Each number is 128 + 24 x the weight over its row's rms, rounded and kept within 0 to 255. Layers, rows and columns count from 0. The size above them is the row's rms in percent of the matrix's.

# layer 11 attention query, 128x96, rms 0.121, rows 0-6,32-38,64-70,96-101, columns 0-95
size [125 159  87  79  71  87  82 161 162  82  85  68  95  76 217 157  92  88  82  84 101 189 212  94 112  90 109]
[[142  96 135 123 130  85 106 114 122 127 127 141 125 139 134  73 145 185  96 104 113 121  88 155 103 162 131 117 156 117 149 139 147 126 168 147 157 109 116  78 169 162 116 144 114 144  98 137 119 108 114 114 128 136 117 129 125 112 176 131 116 145 126 151 105 142 172 155 145 123 133 107  87 113 150 146 143 174 119 113 113 162 138 164 164 132 159 181 166 110 143 128 142 125 165 103]
 [189 130  85 137 124 124 103 120 110 129 132  99  96 130 145 102 120 108 169 133 127  47 113  97 134 118 146 101 124 100  87 148 134  95 158 129 157  96 164  79  86 109 129 100 130 149 133 127 111 108 142 149 125 128 118 132  97 137 121  84 151 167 173 116 110  99 147 143 130  90  86 146 140 134 114 146 121 105 116 106 113 116 169 123  99 126 144 142 148 151 123 141 126 140 139 141]
 [ 99 117 125 146 144 140 125 157 137 131 129 153 123 116 153 114  97 118 146 146 124 106 138 129 132 107 129 131 140 127 122 132 125 134  96 139 145 145 112 125  84 114 111 142 125  92 102 106 118 183 147 166 118 120 120  58 114 114 107 146 112 121 144 134 112 119 121 126  91  95 145 144 145 147  90  80 151 118 104  76 119  96 100  97 173 137 125  42  76 146 141 108 158 138 123 146]
 [107 133 131 140 131 170 186 122 146 134 160 154 101 125 142 151 102 117 129 130 132 120 113 122  89 165  93 160 137 113 127 133 131 155 102 148 137 137 153 121 112  96 107 138 123 149 124 145 112 136 127 115 137 119  66  84 151 117 170 205 126 129 115 168 151 151 120 142 127  98 121  88 142 149 138  98 115 141 110 143 121 139  97 137 171 101 121  94 158 147 108 118 181 140 164 125]
 [132 102 128 138 133 149 148 152 134 130 139 142 156 134 133 109 124 128 147  97 126 100 105 128 132  98 137 125 105 150  85 127 163  89 150 106 139 189  69 136 128 110 137 105 131  86 125 100 118 186 162 140 133 160 151  86 134  85 116 108 119 128 120 131 100  96 120 134 106 124 137 146 109 140 124 118 139  76 123  95 131 102 138 113 159 144 108  97  69 118 179 165 130 127 145 158]
 [ 96 134 148 142 140 152 181 127 139 129 125 192 114 106 113 158  95 135 113 125 113 153 131 148 117 145 108 115 118 124 150 113 172 162 123 141 139 155 142 145 130 138 117 139 101 119 118 132 131 146 114 126 177 135  91  93 147  95 147 174  84 125 101 170 125 130  93 112 114 133 131  86 129 126 138 113 133 130  83 114 110 111  73  61 153 118 140  71 126 134 157 126 136 126 148 140]
 [152 121 116 107 119 127  91 131 107 138 178  97 127 149 128  93 145 105 149 153 136  88 163 120 150 134 134 131 129 105  72 137 101 120 148 107 121  94 154 133 153 129 100 131 134 142 125 120 136 119 113 108  68 112 167 179  95 135 124  76 173 144 130 110 111 143 163 168 147 120 125 137 115  86 128 151 141 139 170 127 114 135 153 146 106 144 172 158 120 127  93 117 153 152  94 107]
 [148 116 110 150 184 100  64 152  98 136 147 104  87 124 121 105 111 137 147  89 132  71 141 124 125 130 142 106  96 165 120 154 129  83 135 125 133 115 124 106  99  84 131 128 126 133 116 128 100 124 127 141  89 148 121 150  97 153 171  83 113 145 151 113  85 137 124 146 164 130 164 131 136 110 123 172 139 136 101 113 106 156 123 129 123 116 187 152 147 125 151 137 130 147 118 152]
 [126 132 111 121 120 145  93 124 116 127 145 130 140 120 141 115  95 133 163 156 127  69 148  80 126 181 143 145 119 153 138 167 127 134 149  72 151 107 133 110 112 108 115 154 141 120 136  87  98 140 150 164 119 114 162  90 127 122 131 130 158 144 130  82 137 123 156 122 127 121  72 171 130 102  80 147  92 139 106 116 155 139 157 125  79 132 138 166 122 153 136  94 127 143 128 156]
 [ 84 146 171 122  96 119 155 101 159 108 141 133 103 139 114 137 112 167  73 144 132 113 121 166 103  60  98 161 160 105 115 145 153 135 110  97 163 139 106 117 150 107 140 124 128 114 117 153 123 112 117 136 147 117 108  95 178  97 112 161 131 136 125 118 121 115 130 126 143 107 160 139  89 118  94 134 127 100 100 129  95 110 170  88 152 150 115 116 111 116 136 129  87  90 152 135]
 [ 68 139 118 133 155 111 181 155 123 129 124 142 133 108 120 139 112 129 135  97 155 137 115 117 119 158 136 129 100 123 128 111 150 135 122 160  97 134 133 148 120 130 117 152 121 148  52 122 126  98 110 110 110 118 123 159 189  76 168 150 103  91 146 170 123 139 116 126  97 130 162 115 122 128 155  98 158 146 117 159 113 160 136 105 150 114 155  77 108 130 101 105 163 141 119 151]
 [131 137 131 122  78 113 119 107 148 114 144 156 108 125 112 100 110 149 120 153 167  96  93 175 137 101 133 134 142 126 111 148 157 140 121 111 159 165  93 140 133 131 170  62 126 116 165 144 129 166 187 144 157 117 119 113 116 127 105 139 146 124 138  98 117  92 150 104 164  85 136 144 120 144 116 150 150  90 128  94  83 101 159 136 142 149  89 138 120 125 159 140 129 107 148 112]
 [ 70 143 171 158 149 118 182 158 136 137 128 160 133 102 116 140 101 150  88 123 131 172 126 127 119 118 113 136 108  90 141  90 149 124 125 161 113 148 116 127  93 129 137 141  96 122  82 128 137 135  87 114 128 131 103 139 185 106 136 156 113  85 163 160 108 134 134 137 135 145 163 121 118 160 139  94 139 119  91 115  95 119 105  96 156 117 150  90  99  90 123 117 134 154 133 133]
 [149 112 101 111 138 147  79  99 120 100 122 104 123 141 108 119 150  91 129 150 113 114 166 123 155 119 124 138 131 152 103 113  86 123 122 116 125  95 181 128 151 142  97 135 173 123 125 120 121  83 143 142 107 131 151 141 120 162  91  96 101 175 124 118 134 150 147 132 132 141 115 101 151  97  97 109 106 115 138 150 141 183 135 186 109 151 173 157 169 164  99 120 133 118 122 104]
 [130 144 175 110 109 125 147 144 151 119 125 203 157 130 129 157 107 116 124 126 139 170 132 139 138 154 115 136  99 113 170 120 137 144 102 111 116 168 151 198 122 109 144 145 157 108 148  82 199 137 108 106 125 124 104 113 148  82 107 161 128 146 123 144 146 104 117 122 113 165 144 136 155 120 131  95 114 128 127 156 136 109 102 120 123 153 102 106 102 131 152 134 136  98 101 155]
 [ 82 128 153 122 117 138 153 135 134 166 143 152 126 144 108 164 154 127 136 151 141 129 108 108 108 177 159 100  97 131 113  88 124  95 118 181  90 139 112  91 114 133 124  78 138 154 117 163 118 104 167 114 115  97 100 136 131 122 135 125  91 135  98 174 130 148 132 137 136 109 141 120 142 140 144 158 126 176 132 189 120 126 152 141 142 118  80 137 130 133 114 112 158 121 124  71]
 [170 136 160 114 119 119 147 129 115  97 116 118 123 113 124 163 104 136 125 132  92 179 122 123 119 115 124 139 142  93 102 106 140 191 107 127 157 164  90 159 118 118 154 109 158 135 111 140 127 122 127 144 161 126 161  99 101 162  96 165 175 106 143 156 120 139 126  87  98 111 117 135 155 125 187  93 125 112 153  77 139 149 129 143 118 116 131 138 101 131 136  95 100 101  99 154]
 [163 135 113 107 177 105 142 138 112  89 101 125  92 140 149 110 123 129 166 113 116  87 135 135 105  99 120 116 134 146 120 122  55 149 120 129 138 116 166 127 124 121 122 137 137 115 105 118 147 144 113 139 165 113 110 126 113 123  70 159  88 131 161 141  96 171 131 152 147 104 153 123 157 126 143 110 151  95 117 107 146 125 163 103 143 117 167  71  81 153 121 112 120 103 136 160]
 [162 148 183 159  98 163 159 116 107 140 165  98 126 147 123 154  91 135 118 126 134 165 138 160 114 116 123 149 119 107  90 134 140 141 111 106 155 181 109 143 108 120 150 133 119 146 128 162 101 136 156 161 163 127 141  98 123 144 106 153 187 122 109 138 127 104 126 134 147 121  95 157 134 165 114  92  91 118  84  90 132 169 157 125 121  90 143 150 153 117 156 147 123 148 138 127]
 [115 116 128 110 149 147 156 145 107 103  78 118  86 161  98 145 109 135 126  98  88 122 163 121  90  95 137  68 155 132 115  76 110 106 121 135 139 114  64 111 115 112 155 133 113 124 114 138 138 126 142 109 147 116 135 133 107 127 117 168  82 103 181 161 102 107 133 132 166 121 152 118 154 129 125  98 131 135  99 104 137 127 120 128 141 101 171  85 132 150 132 134  97 138  97 126]
 [103  91 149 121 118 126  80 142 148 155 122 147 103 112 109 111 166 125 129 146 118 102 141 119 168 139 137 117 125 162 137 154 122 130 140 131  92 124 151 113 132 120 106 175 140 112 177 122 146 128 114 125  77 122 111 142 150 101 165  93  82 133 115  97 102 105 164 136 106 149 177  98 107  72 134 132 163 141 135 175  96 167 137 131  92 162 133 118 101 127 107 127 161 137 126 114]
 [132 124  79 136 128 166  93  99 129 145 161 129 112 122 113 121 124 146 125 158 117 115 143 147 116 139 132 130 109  95  88 137 150 107 145 155 154 106 132  76 124  97 126 163 154 156 114 161  99  84 129 101 114 109 108 147 120 129 151 137 151 124 113 181 143 154 141 128 136 153 135 137 122  93 128 127 185 140 140 137  93  86 147 102 147 125 149 121 145 115 116 107 185 127 153  56]
 [160 117 108 103 163 109 100 143 104 104  70 116  96 134 159  93 139 128 152 135 109  66 129 116 159 117 146 112 138 148 142 149 116 124 147 108 149 111 127 103 107 142 140 128 139 126 129 141  94 144 154 147 118 155 140 130  94 117 123  89  82 135 114  79 115 117 138 141 112 131  93 121 176 117 153 173 140  91  90 156 138 117 188 117 113 103 125 172 160 129 143 147 109 129 108 113]
 [124 145 141 161 100 122 116 162 147 153  74 142 148 126 139 153 105 184 126 142 109 162 132 119  74 130 159 146 140 170 130 123 155 132 131 152 136 134  87 114 120 144 125 120  96 105 125 116 155 156 148 164 161  99  88 106 127 149 138 161 170  90 127  97 118 113 109 151 136 134 151 120 139 152 127  95 170 139 124  60 138  97 125 119 159 160 108 138 129 122 124  92 124 128  99 144]
 [108 143 139 141 103 172 170 102 143 123 171 153 124 108  85 141 112 126 112 110 128 154 121 115 112 143 148 129 139  63 118 120 141 162 102 126 148 111 139 138 135 105 119 131 123 164 108 137 153  96 143 109 171 105  79 114 170 139 141 156 129 136 132 166 145 124 150 149 125 127 115  98 123  70 105  67 145 116 128 132 142 138 110 110 157 123 164  83 107 148  98 135 167  97 129 147]
 [140 141 114 141  98  62 115 155  86 138 113 119 134  99 149 103 108 147 117 111 178 117 131 156  78 139 159 157 132 139 107 123 162 121 127 133 109 153  90 121 132 157 141 136  91 114 143 117 140 170 145 174 150 141 155  97 127 129 144  93 140 112 102  96 143 105 107 132 147 125 146 164 143 175 140 155 132 116 119  70 147 113 125 155 128 148  70 135 140 100 120 129  95 125 150 127]
 [ 67 160 145 155  94 146 169 119 128 150 167 171 135 120  90 167 105 135 112 101 124 151 134 108  97 136 114 169 134  99 140 120 167 135 118 140 143 142  83 147 165 127 122 140 153 135 128 131 162 145 127 121 142 120 113 142 151 160 155 156 119 122 134 187 127 143 133 125 143 137 134 110 120 131 105 102 144 108 128  70 117 122  76 133 141 141 163  92 106 151 107 123 151  91 157 159]]
# layer 11 attention key, 32x96, rms 0.107, rows 0-5, columns 0-95
size [108  95 107  71  89  72]
[[116 166 127 154 146 132 153 151 105 137  88 120 132 101 104 201 104 119 156 135 117 113 136 154  94 170 147 144  89 120 128 132 178 177 103 118 129 141 144 145  84 101 159 120 123  92 114 147 149 155 146 127 136 159 132 113 127 122 125 164 138 105 128 131 155 142  96 121 103 113 135 151 176  97 139 132 125 110 153 140 150  68 182 127 137 108  92 131 128 115 133 146 118 132  99 124]
 [117 155 104 150 115 147 102  49 128 115 137  82 105 104 134 171 136 135 139 140 143  99 140  96 104 164 147  93 147 131 137 126 147 127 101 154 123 115 127 173 166 117 131 126 167 160 104 177 103 125 116 156 118 122  90 139 103 139 136 132 147  86 108 158 154 163 123 144 116 104 142 135 141 105 121 128  89  75 117  85 121 106 128 135 157 103 133 117 160 114 150 124 104 138 125 158]
 [128 103 118 120 173 149  97 153 123  90 122  77  98 138 122 112 134 136 124 140 132 107 121 148 122 125 154 179 138 147 143 146 143 144 188  88 148 111 112 141 123 137 127 166 152 160 137 130  58 130 120 103 117 138 133 131 111 121 153 135 115 114 147 133 100  82 114 113  92 146 134 121 122 100 138 147 131 116 120 131  90  82 132 135 131  86 173 147 131  91 147 100 109 186 113 164]
 [107 153 166 147 128 137 167 153 128 118 101 134 143 115  68 151 114 170 116 168 134 167 131 157  97 120 139 148 111  83 110 113 139 121 110 133 144 138  80 143 127 115 169 109  96  84 147 124 181 118 145 134 144 171 141 107 108 139 149 146 163 153  90 140 120 111 125  80 109 139 145 108 147 119  97  99 164 135  78 151 141 104 128 139 119 158 132 140 139 131 159 106 127 119 117 145]
 [115 174 137 117 131 161  97  93 133 123 143 122 158 112 100 127 108 119 129 175 143 161 161 146 140 146 119 181 156  90 117 145 118 109 131 136 143 111 125 152 135  90 140 129 193 146 126 118 121 110 118  83  79 164  89 164 141 147  79 146 133 111  77 142 164 134  87 135 128 155 139 119 165 131 132 115 111 166 132 144 119 123 135 137 113 107  95 146 140 150 102 144 116 123 101 127]
 [116 179 161 133 125 121 171 137 138 153 129 147 127 103 104 157 104 142  83 119 136 178 118 137 133 151 132 142 110 105 142 167 119 133  71 131 144 178 114 140 134 115 148  86 126  95 115 137 152 125 151 131 162 164 116 113 162 110 142 133 143 150 104 141 152 108 162  91  88 131 133  94 138 100 107 115 109 100 111 153 148 111 146  97 139 154  64 107 150 119 138 111 144 105 111 161]]